python train.py --num_hidden_layers=9 --hidden_size=96 --num_attention_heads=6 --num_key_value_heads=2 --head_dim=32 --intermediate_size=256 --vocab_size=32000 --hidden_act="gelu" --norm="layernorm" --norm_place="pre" --norm_eps=1e-05 --positions="learned+rope" --rope_theta=500000.0 --rope_fraction=1.0 --qk_norm=false --attn_scale=0.177 --bias="none" --tie_word_embeddings=true --parallel_block=false --init="normal" --init_std_qkv=0.0237 --init_std_o=0.00559 --init_std_up=0.0237 --init_std_down=0.00559 --optimizer="soap_variant" --learning_rate=0.00373 --beta1=0.95 --beta2=0.98 --weight_decay=0.058 --lr_head=0.00744 --warmup_steps=200 --schedule="cos" --final_lr_fraction=0.1 --batch_tokens=32768 --max_seq_len=128 --doc_mask=false --train_tokens=124900000 --max_steps=3812 --dataset="wikipedia_en"
Each number is 128 + 32 x the weight over the matrix's rms, rounded and kept within 0 to 255. Layers, rows and columns count from 0. Numbers have three digits each.

# o: layer 3 attention output (transposed), 192x96, rms 0.107, rows 3-18,34-49,66-81, columns 0-95
# v: layer 3 attention value, 64x96, rms 0.0985, rows 3-18, columns 0-95
o34:150119135106139124097039105140128117197133099159138124167122122086145088144105126139103110102111105137127122087126084091136129154159136095093091101094089148128078117148107090110105100111117147126083150109108141133139113122142147089131170071165081085124150144112143155132137101124121093103
o66:116175128160108114079124126111090115123128108084153085097110128135063094137102099108107187194166069143171172143173082133116064127100132156143112127174134088137166164126160105135162089120136150143140109059163119141145180119125105191136110114156116097151117077152135162115105130110149100094
v3:117136139117057170098137099140137072157123137169086179176141092163113119139087087193162088133149021162164063039122131103171197085102070165134038081142132135139171177149135147097135109098103157158121128167156141104136130146173196177127101150115145081125147158122125123187168119127068086155
o3:150177116133112154068183109164141150170154137108060171114120138151092112122106085134145112190184054112064161042108041142159198131120113140096120107114084101179146214199198168168086154139123119130116140133130114132255119184173131136169092068146158094151119146132132116178071076087097124139
o35:093131134185154150114125098125122076105157099092130124103121101112114128085099118142116134093138136191097139133124109158131086131203119127089154124118143131144105175163083084157182180130139143126172140123102104144113115093120091130122141164147126177159136153153137173118112145106132111081
o67:102166091131121121139150173101090185143149117154154097158152121166084087159137143165095162144165115160172159160124110104117135197112122127144108124144140109149111155140165137168086142115124153098122129101145124125173167149136091146107098108137103085121114101144097130124087102137153138142
v4:163159172133111104059104146156135212082132171150113107074125078076098170121123123087120099079142058125094161156145193143028149126081114173146144112091155122057144111149179120172141076075144154132125089188218124123132118092156141073139103145102082146079109117135129072121044116160088132101
o4:128150089094149130172123145138124138105117070112230059134112199146169109204138079036178092125123146054169133152097194098145192174134175098074042031145107076198137095170180050100116129189094191124106151115070144077143111102084136082198169196137101110067091174096198017151014127146063116157
o36:116152124157141132110170153125084111140208130086122145142146161159112172116154129116140160124131150125177152128149152123126142133107140156072109147149130147147105140142131187107090133157084157106154136148106154094102099099130120144114186170100110118134096132144148154143127126049153101153
o68:166145123115160159131128143187107104132166119100093140123138143124125126122131149137117138110120137115121095130140128096144122132143142088140094100153119113126145138106125116133097112157148133144097111154118160103130134108130137099118111119154149122130142143141149136145122142131079165120
v5:123108113179147127127175160182152131069139127065107164088154102162109012107070119039149123106130103080131122153105104114171095069130142063143164039098164115189131128166161106150128164136069171100082119144120135166114172111105166113150127076162070128145131141139118132159082100151141154125
o5:146113112149195154176151156119111041182105138095105137146214095184122223146061192081165093155160112167111084183119145056198135170115116066115162132165165137107105140137130134073126074118093108144090103180164085183095142154150116072046058111227180091223123137180146122151155130186116180073
o37:121167126140212126103114132104069121139123113099121104140121114133094164123107118138108208152177163143124152155137117148089111126146143159137100113171144117119110059125132106112191088137130093101105101117157115121158117099099158092101118151114132118138129129200103110052099152127120113110
o69:152111120121160150160122130163151100105099125148087151146127100098157134118118148147130114110116138097104116132109140158164117121175163095140143103138145141143146110109115132153134119119133144112138142136121165092180111158145106116129137117155148115105093147082156124158114147134101143158
v6:083129096103114197155151152098173118198203108173092115052080114092162080104094084126089120129135085083102119175117162135137161159196102130099138155172110113121116116091167168125120088078134123157045134134126150170171086117103098136100134148108184183138090132101120100145158162126136149159
o6:105139154092029188135110112143123177164165124134111098067096226148170142164067149140124100166136047080158122072112234063156035072187051206135125117167125154166140131134187167126142147136159086150078163101091113090080167086114120186173098078071109159093160060162188107157122096087144175160
o38:178127142115121104113106089140118160152088108136119125134170126157078133151089110146174117110098160138149126139191124134129122102157135094143108094092134103135139135146125102142138138141144091177127099130135122148081164136110107156155125105104124096079141140159162112087128128108110130120
o70:133125121156186157116134142142137096122130174145118157114113086077129105114127144124123125149099127140150162139156146122103105122153114101129132128110164147116119143117088140122123110120135131091144133131123118150161099177107134112146143128119099104145130137101126171159151097104130121114
v7:085078127110110137125196108088102116208120087146112211080109124113083083103144070185102181121137148136137122112100146136167168137129144104131159144146122127105143119137154162092158137115142133130139075157199126126128112114120115131143098114096105078108161123169136113130144105156122198017
o7:131130125164159147107202155135032148184181093150191207110138200169138095110119162141082069145101105136147102183111142122107113063154117083125158127016122121183174177132099192182197071070216170100155097142100094116203168140199085155165097118097142128115146141144149196128135161145185145129
o39:157132139103095073072112120152174148120138126111135077154146100191082113106109084174134103171167094100105111122142120125166087181097146178101107122132133186125099139100138099153154128119142115190129163151125053130142143096128085125156110144137139125149095102168132116178070089166120159125
o71:100095163130131145118147093179126125116134117106101176075117110103134173135151101131102114143147146128106098106094103148138109101128127125147105104142116099102163107147123066150142091117103127140134140147083101082143137131154143097121164147105168129128127146093158109145162172083114132107
v8:167138067115129134152143121179119107133141116098193158211136142138095076185169164149135097139063110059044115215156116127083131128169092124155115127103151109165133158118136146121131216105096114111114137162081097104145167073115111117112077179121146112172142061109163176197129124148069081133
o8:166187155128155107115140116203114068191104212121049106085172056125180131137114001141125172190103099055075075032184095162128098119106112176176069128150101187142144144166142097102129167132062056161174110141126189116068130148063195088087150095153142057149161106193123142119191130152174052188
o40:160132139092104118059107143079174132094181125094125104125155168164060122143101128142197085077148153159123092120143087106119135142103091160086156157141086162149088192057137150118086113116104157182106145183136148136099105136098124107078118172161139135156126131100044149160142114121169162106
o72:109118125121154137131110116112113123095114157098088132135120121102152118120140134149106145142111174123115123088104145139128106128124118109137131130163121117102127106135137148171118135130140141123116140105135144139112153115140167089168122089113143114148126152114144130130109136115095140144
v9:131150174110118126164068112096140157033048181118116213116148086096102077137139082098148136166111134098103092101083140140103104136150106185112169134117152149079116125128117118168086167114133165179161149128153110153060074116098113135133155111128137132116131188113068134123212160188043104105
o9:179128182124180089125162058099101086055095143113080157169122126169142169195109087005133163153101087154090124083069206067144136132094082031060147175170108124107074107135077177102084079119205005125149088073082152167132120142138146098194081179082144089135117164123134156138057161180082090136
o41:121131102090139126135142095100137089208131135082155120132153195148147128132101131079166075118107163145114104167088178077098150145144125132110110112141143123128116150146108164145141107133124091149122138090106145156139151096134125095148108146115120158151138129103096139165161110099159139159
o73:083100111124100136112136116101112148128143132122116135135145105124107121131121124110139132151132133126121127116080138134101139142100118127134116120156109123125113137155136150136150117131123106103152144117098093122111130116150131143120149118093152157123097129146144135145105125143140132115
v10:084142137167111009139140082130130125154130127154154153172101146138113128120094103143093095140157077094146185085109080146086168120121138165174174157183087028147110088078126096111146157150119114170135097158137144089160097100096156149129122087104131147134093122077017132111103164097155083145
o10:180112221066120070220086167154212091181091053049131127159198111162146120186160109156167108104134085138102111127169121100150120081116035161094143174101157093080158114183140136143049179096157176185130098208140124145064193142132100194158151066146044083151079114129151234133055074096129150145
o42:121097148129136136118133116142112123108097105100128141117147140129077117106194113152117151124096132075138061144127131172118123173196135182080092107130153136122068152165141169126183170156141142126119130056108189150137124158154131069103143168098044181095148164151146083145139123133134084134
o74:115105146114093136114111122146139111109101128107135112112135125103148129117121092099170131118158167156152121136142139111122142098118138100134143125109129144124112119132118159108136147126127135125105133115132113151132130149122145160114098117093139109113096100143102147082129129110121143146
v11:107065035112174158108175166173134133149080154149089130119137113122116198125161086123128123127102090067150155144108115107145134099123139120113102108185128103128125120189136097150064118110137108140126223135110110091101109138105113150120185212064135136121140129184106108156085086146094214092
o11:126086040081159189082179111124130175181134076187134122123088076120110176138088131086120099077098079066118218204143165100114136170145115151115141066135151164169163118091186107039106148135111042128168120190127128124064061075156116117165205015107159000062151053157164127145155078143098165088
o43:070139160115128153136146121118167116143166191143195140111156067096135114180138143131148050155132135131119090116093151135133119105137126148110125117101085116173127145106178120110189128088091110140129111100085134076139139147123119091109071119086099169066154119103165159106161176112142124104
o75:109126167118110118117157085116108119155110136132096145113117103120138112121133146117119102144140100109139135158154114114141083109118128101125156133117112096131145162156145138157200120122136121127127164148157135155082139113123138125131134097110164138129099090149092127121140128097154115161
v12:119105178115152093121120099193154094134088118101090164120079080176102169109049097109138162127086127115070077139189135138118136157123053163156094108071112137145184144129126127063105120148120104103213177109141130160110148192119192109117143116146136171161147079109187135116078104135169175085
o12:057101094121177147173144119164165117101165142091106091030178070065117162087118101100160101124130169197098121165151188173127112147125122092105095057059150122087145094182118171164179101153054166140136218100150113133063127225150223071060155117137136114122181144103126087127101067058131219114
o44:165145089145119112123154141079160184148182127110143185119101174149127159074122153139114141111080130135157121176109130153152147131103157099116133143167142083136098162094123091117094095131186129138087064143157130121133111082152111164122142146142116153143086129117125134136184155130131134181
o76:078097126158136154121115108115126153134116145140178112105143141110073119127170127124093120119199121121201117168105115094123051146119117116172132155137152133106151124159136123130169136129094136096090151165096120159155136139127155086129095150171134132156135089106144124142113164150146154077
v13:107154068169126166103116113139104118130192131146133133171123171134115126146140122154152148113126169083147074159065133108194128130055114149133146093117080138142196114117085115167153133076130094195116101129146098086127118120107112113101194133135110152126064134106172080094154202143117121119
o13:118107101160078212087115127133095052100122093093111108128087154124133140208155128194153130175140138169134149097077095159114110118125139159128163143122163098155165123088125097108139209076159145141096104106049150131118151204128053044146224127159151136132165145185152115155110109123066020043
o45:156110246099135155076091115096137137198115134127143132101136175146092149139096191102135126150134112168112093135131132124080116096109174143128147123163164155101079117148136126142116052107102125127166145112091137119091124118146196078134112116118151115121133138151114121167126109114173148161
o77:134114119124135090113140120084161149141113144104163140116153143123151115119129129090118125120133109163171178173106154154076130164131141157128105170075130127096140132146137127084171153087153134107100138100148130209122140176142159145128116109156070146125142097139095124095109082092148128114
v14:115098159172182125056130087183151129099140138155155145126158141089122130135095088167153190160142150109160068100120222186138091134070156133120176160130071146167119108076100099099109177181136159124104103072098075139104108083146158133163185102090203125058107113089186107140119122129126143113
o14:142094107168139206149169079155105046129106113120119181096154146135176180146152139183054181183075101139116081253118105166140133121101132062069170131146178149038071163165091205101167070160234218130081124168000142135103155179182119151132188194132087118151081154103120106138122155077109168182
o46:139107104091113154160102076169140081115106136169128088134154108141118097166193174130137125130143147131113091120149123118177086099136085122154127093090091134169076102124106147118168115137088135128113103107132185106123149162121152161139135168133146157109149137090145157129126105147097152151
o78:110139114123126104127149147121108122132159139106115113138129115138147135159109144136122129137091110118152135143161118099139123117124153122125134119118133151123132159119163115131135146121125145112085109141117116155147147128099130117123122119129118076133143121167129090109133132126147110110
v15:095096114100197154161128088132096098125155118162102099129161123158109128071017115132114121121162091130197068151137152149073087087126149094094100110099115100109121123067141156117109068147069120125167145108161122110149206107116126116130124168158158097093120117183092131086141162179130126143
o15:163165124106166166180079126101111125090113148073050126026094172089130151149174113159082185141206131143147151179117130098173020059100139088203080091137098086131159098158175138092125100177129145151156105116147185129126173109160172203157123136146172135123163125099115110108062136126103115171
o47:172113118132181120169104092103132163108160103156192089113050130101113100113103129140131148119136111106130156141135128082136086115134083173133146170087142146133142104189124138167133110092109143108104159099172141164152133169125131131135105111142083107144159073120131080174131103130146125113
o79:069143108098098107124139141141088127143114115138115127124135124131101150146099125140125140135161155187117133130069125144146144140106145099150161076180151092145168125164175114155118136100125113107122114123144105091137181104158146117117099090129137129117088120158135101098103157117102119163
v16:187164089087123131064119119141120064069060087118136133082074096120133187132150155096120097203139094165136084085084112176162149161108186100155149081129108135094112200137133184145201050108139138131146129167095081081146132165093092081122134102142142115126119171068104091122177213074189059136
o16:088084218143127109170129152154129168088042136204108158181108087163150159022155161177124096229164154172158171117061181075147126187188156140155079194138147111122159087101125074147090153143175114189182197094156118081152145122153028103177142139146127110147091107133125123154068161154109192144
o48:136163128124098100145141150125127154143150127133088106151120118167081116131129112109134154123142153089116118146172154102128126135101112162122108132137117089157138115065108128104086117108158097132124106123107121116145129163089115163111087179132147102136115157149093144147068113125091182145
o80:115139099127182102142124152090157136128080178098176114166140116116104111149116096135134126129161098167179182142090160109104140164161137126115136106111147093086112131171170158135145154069142129078134140103120111180151173155117194141127111113141080097106109116145117169142086105105133123134
v17:118103083121104184122128171112105086129161228120098133088161133147149059096133086142121151088087141139190173097111136130094131168149161101115100194124099071114058135128134087126176158174187125149148193072119035146152134160113143111123163145129109145062163068036064108136172099100138148129
o17:146154126157158111162135209085184080095170149177130202124101038145114062170158102158092126095146104053152154189069176156162096133143154059148180124108154066149175089174148121091184164152210157144121131162105074182169107093255162166105069102113146128112210131108182140117185131170102092144
o49:082140167095130147158055141098139147160153112152159168109082201128087134123137150141108095104126160097107133177138141140102128070097165112174181107084144150126087205123092180105103101112100129128141079205131146127081097097124165133128098116176128133180104188159111165155090068162132103162
o81:168137108109165138166130139133152092131091133113128128183161091113142083163116126130138142125102128132134150076139140108145130141173085131103125137137127099113113091143079164117107154131140121139132116092121128128168099132098102144146120121068097115095115162126129151153138103135130146132
v18:139147121087139143099085075194168134129155120138119086140147171122149090124071126065104125158141157062046121141140127065160199144161181133102121116121120126149115156117092149118118129189099159112153128137096088128100122154126087153132132143083163136108110169113114128149092121130214150076
o18:165101141081147136098088091183104103164204153156141127115222167168109120119111192167147161169110174070165066065148147029170124122180132121101086183119186140072119055124087170092145092170121118115156126176117160144097140140096165150118143189121142108131123056191177096146175141159174166119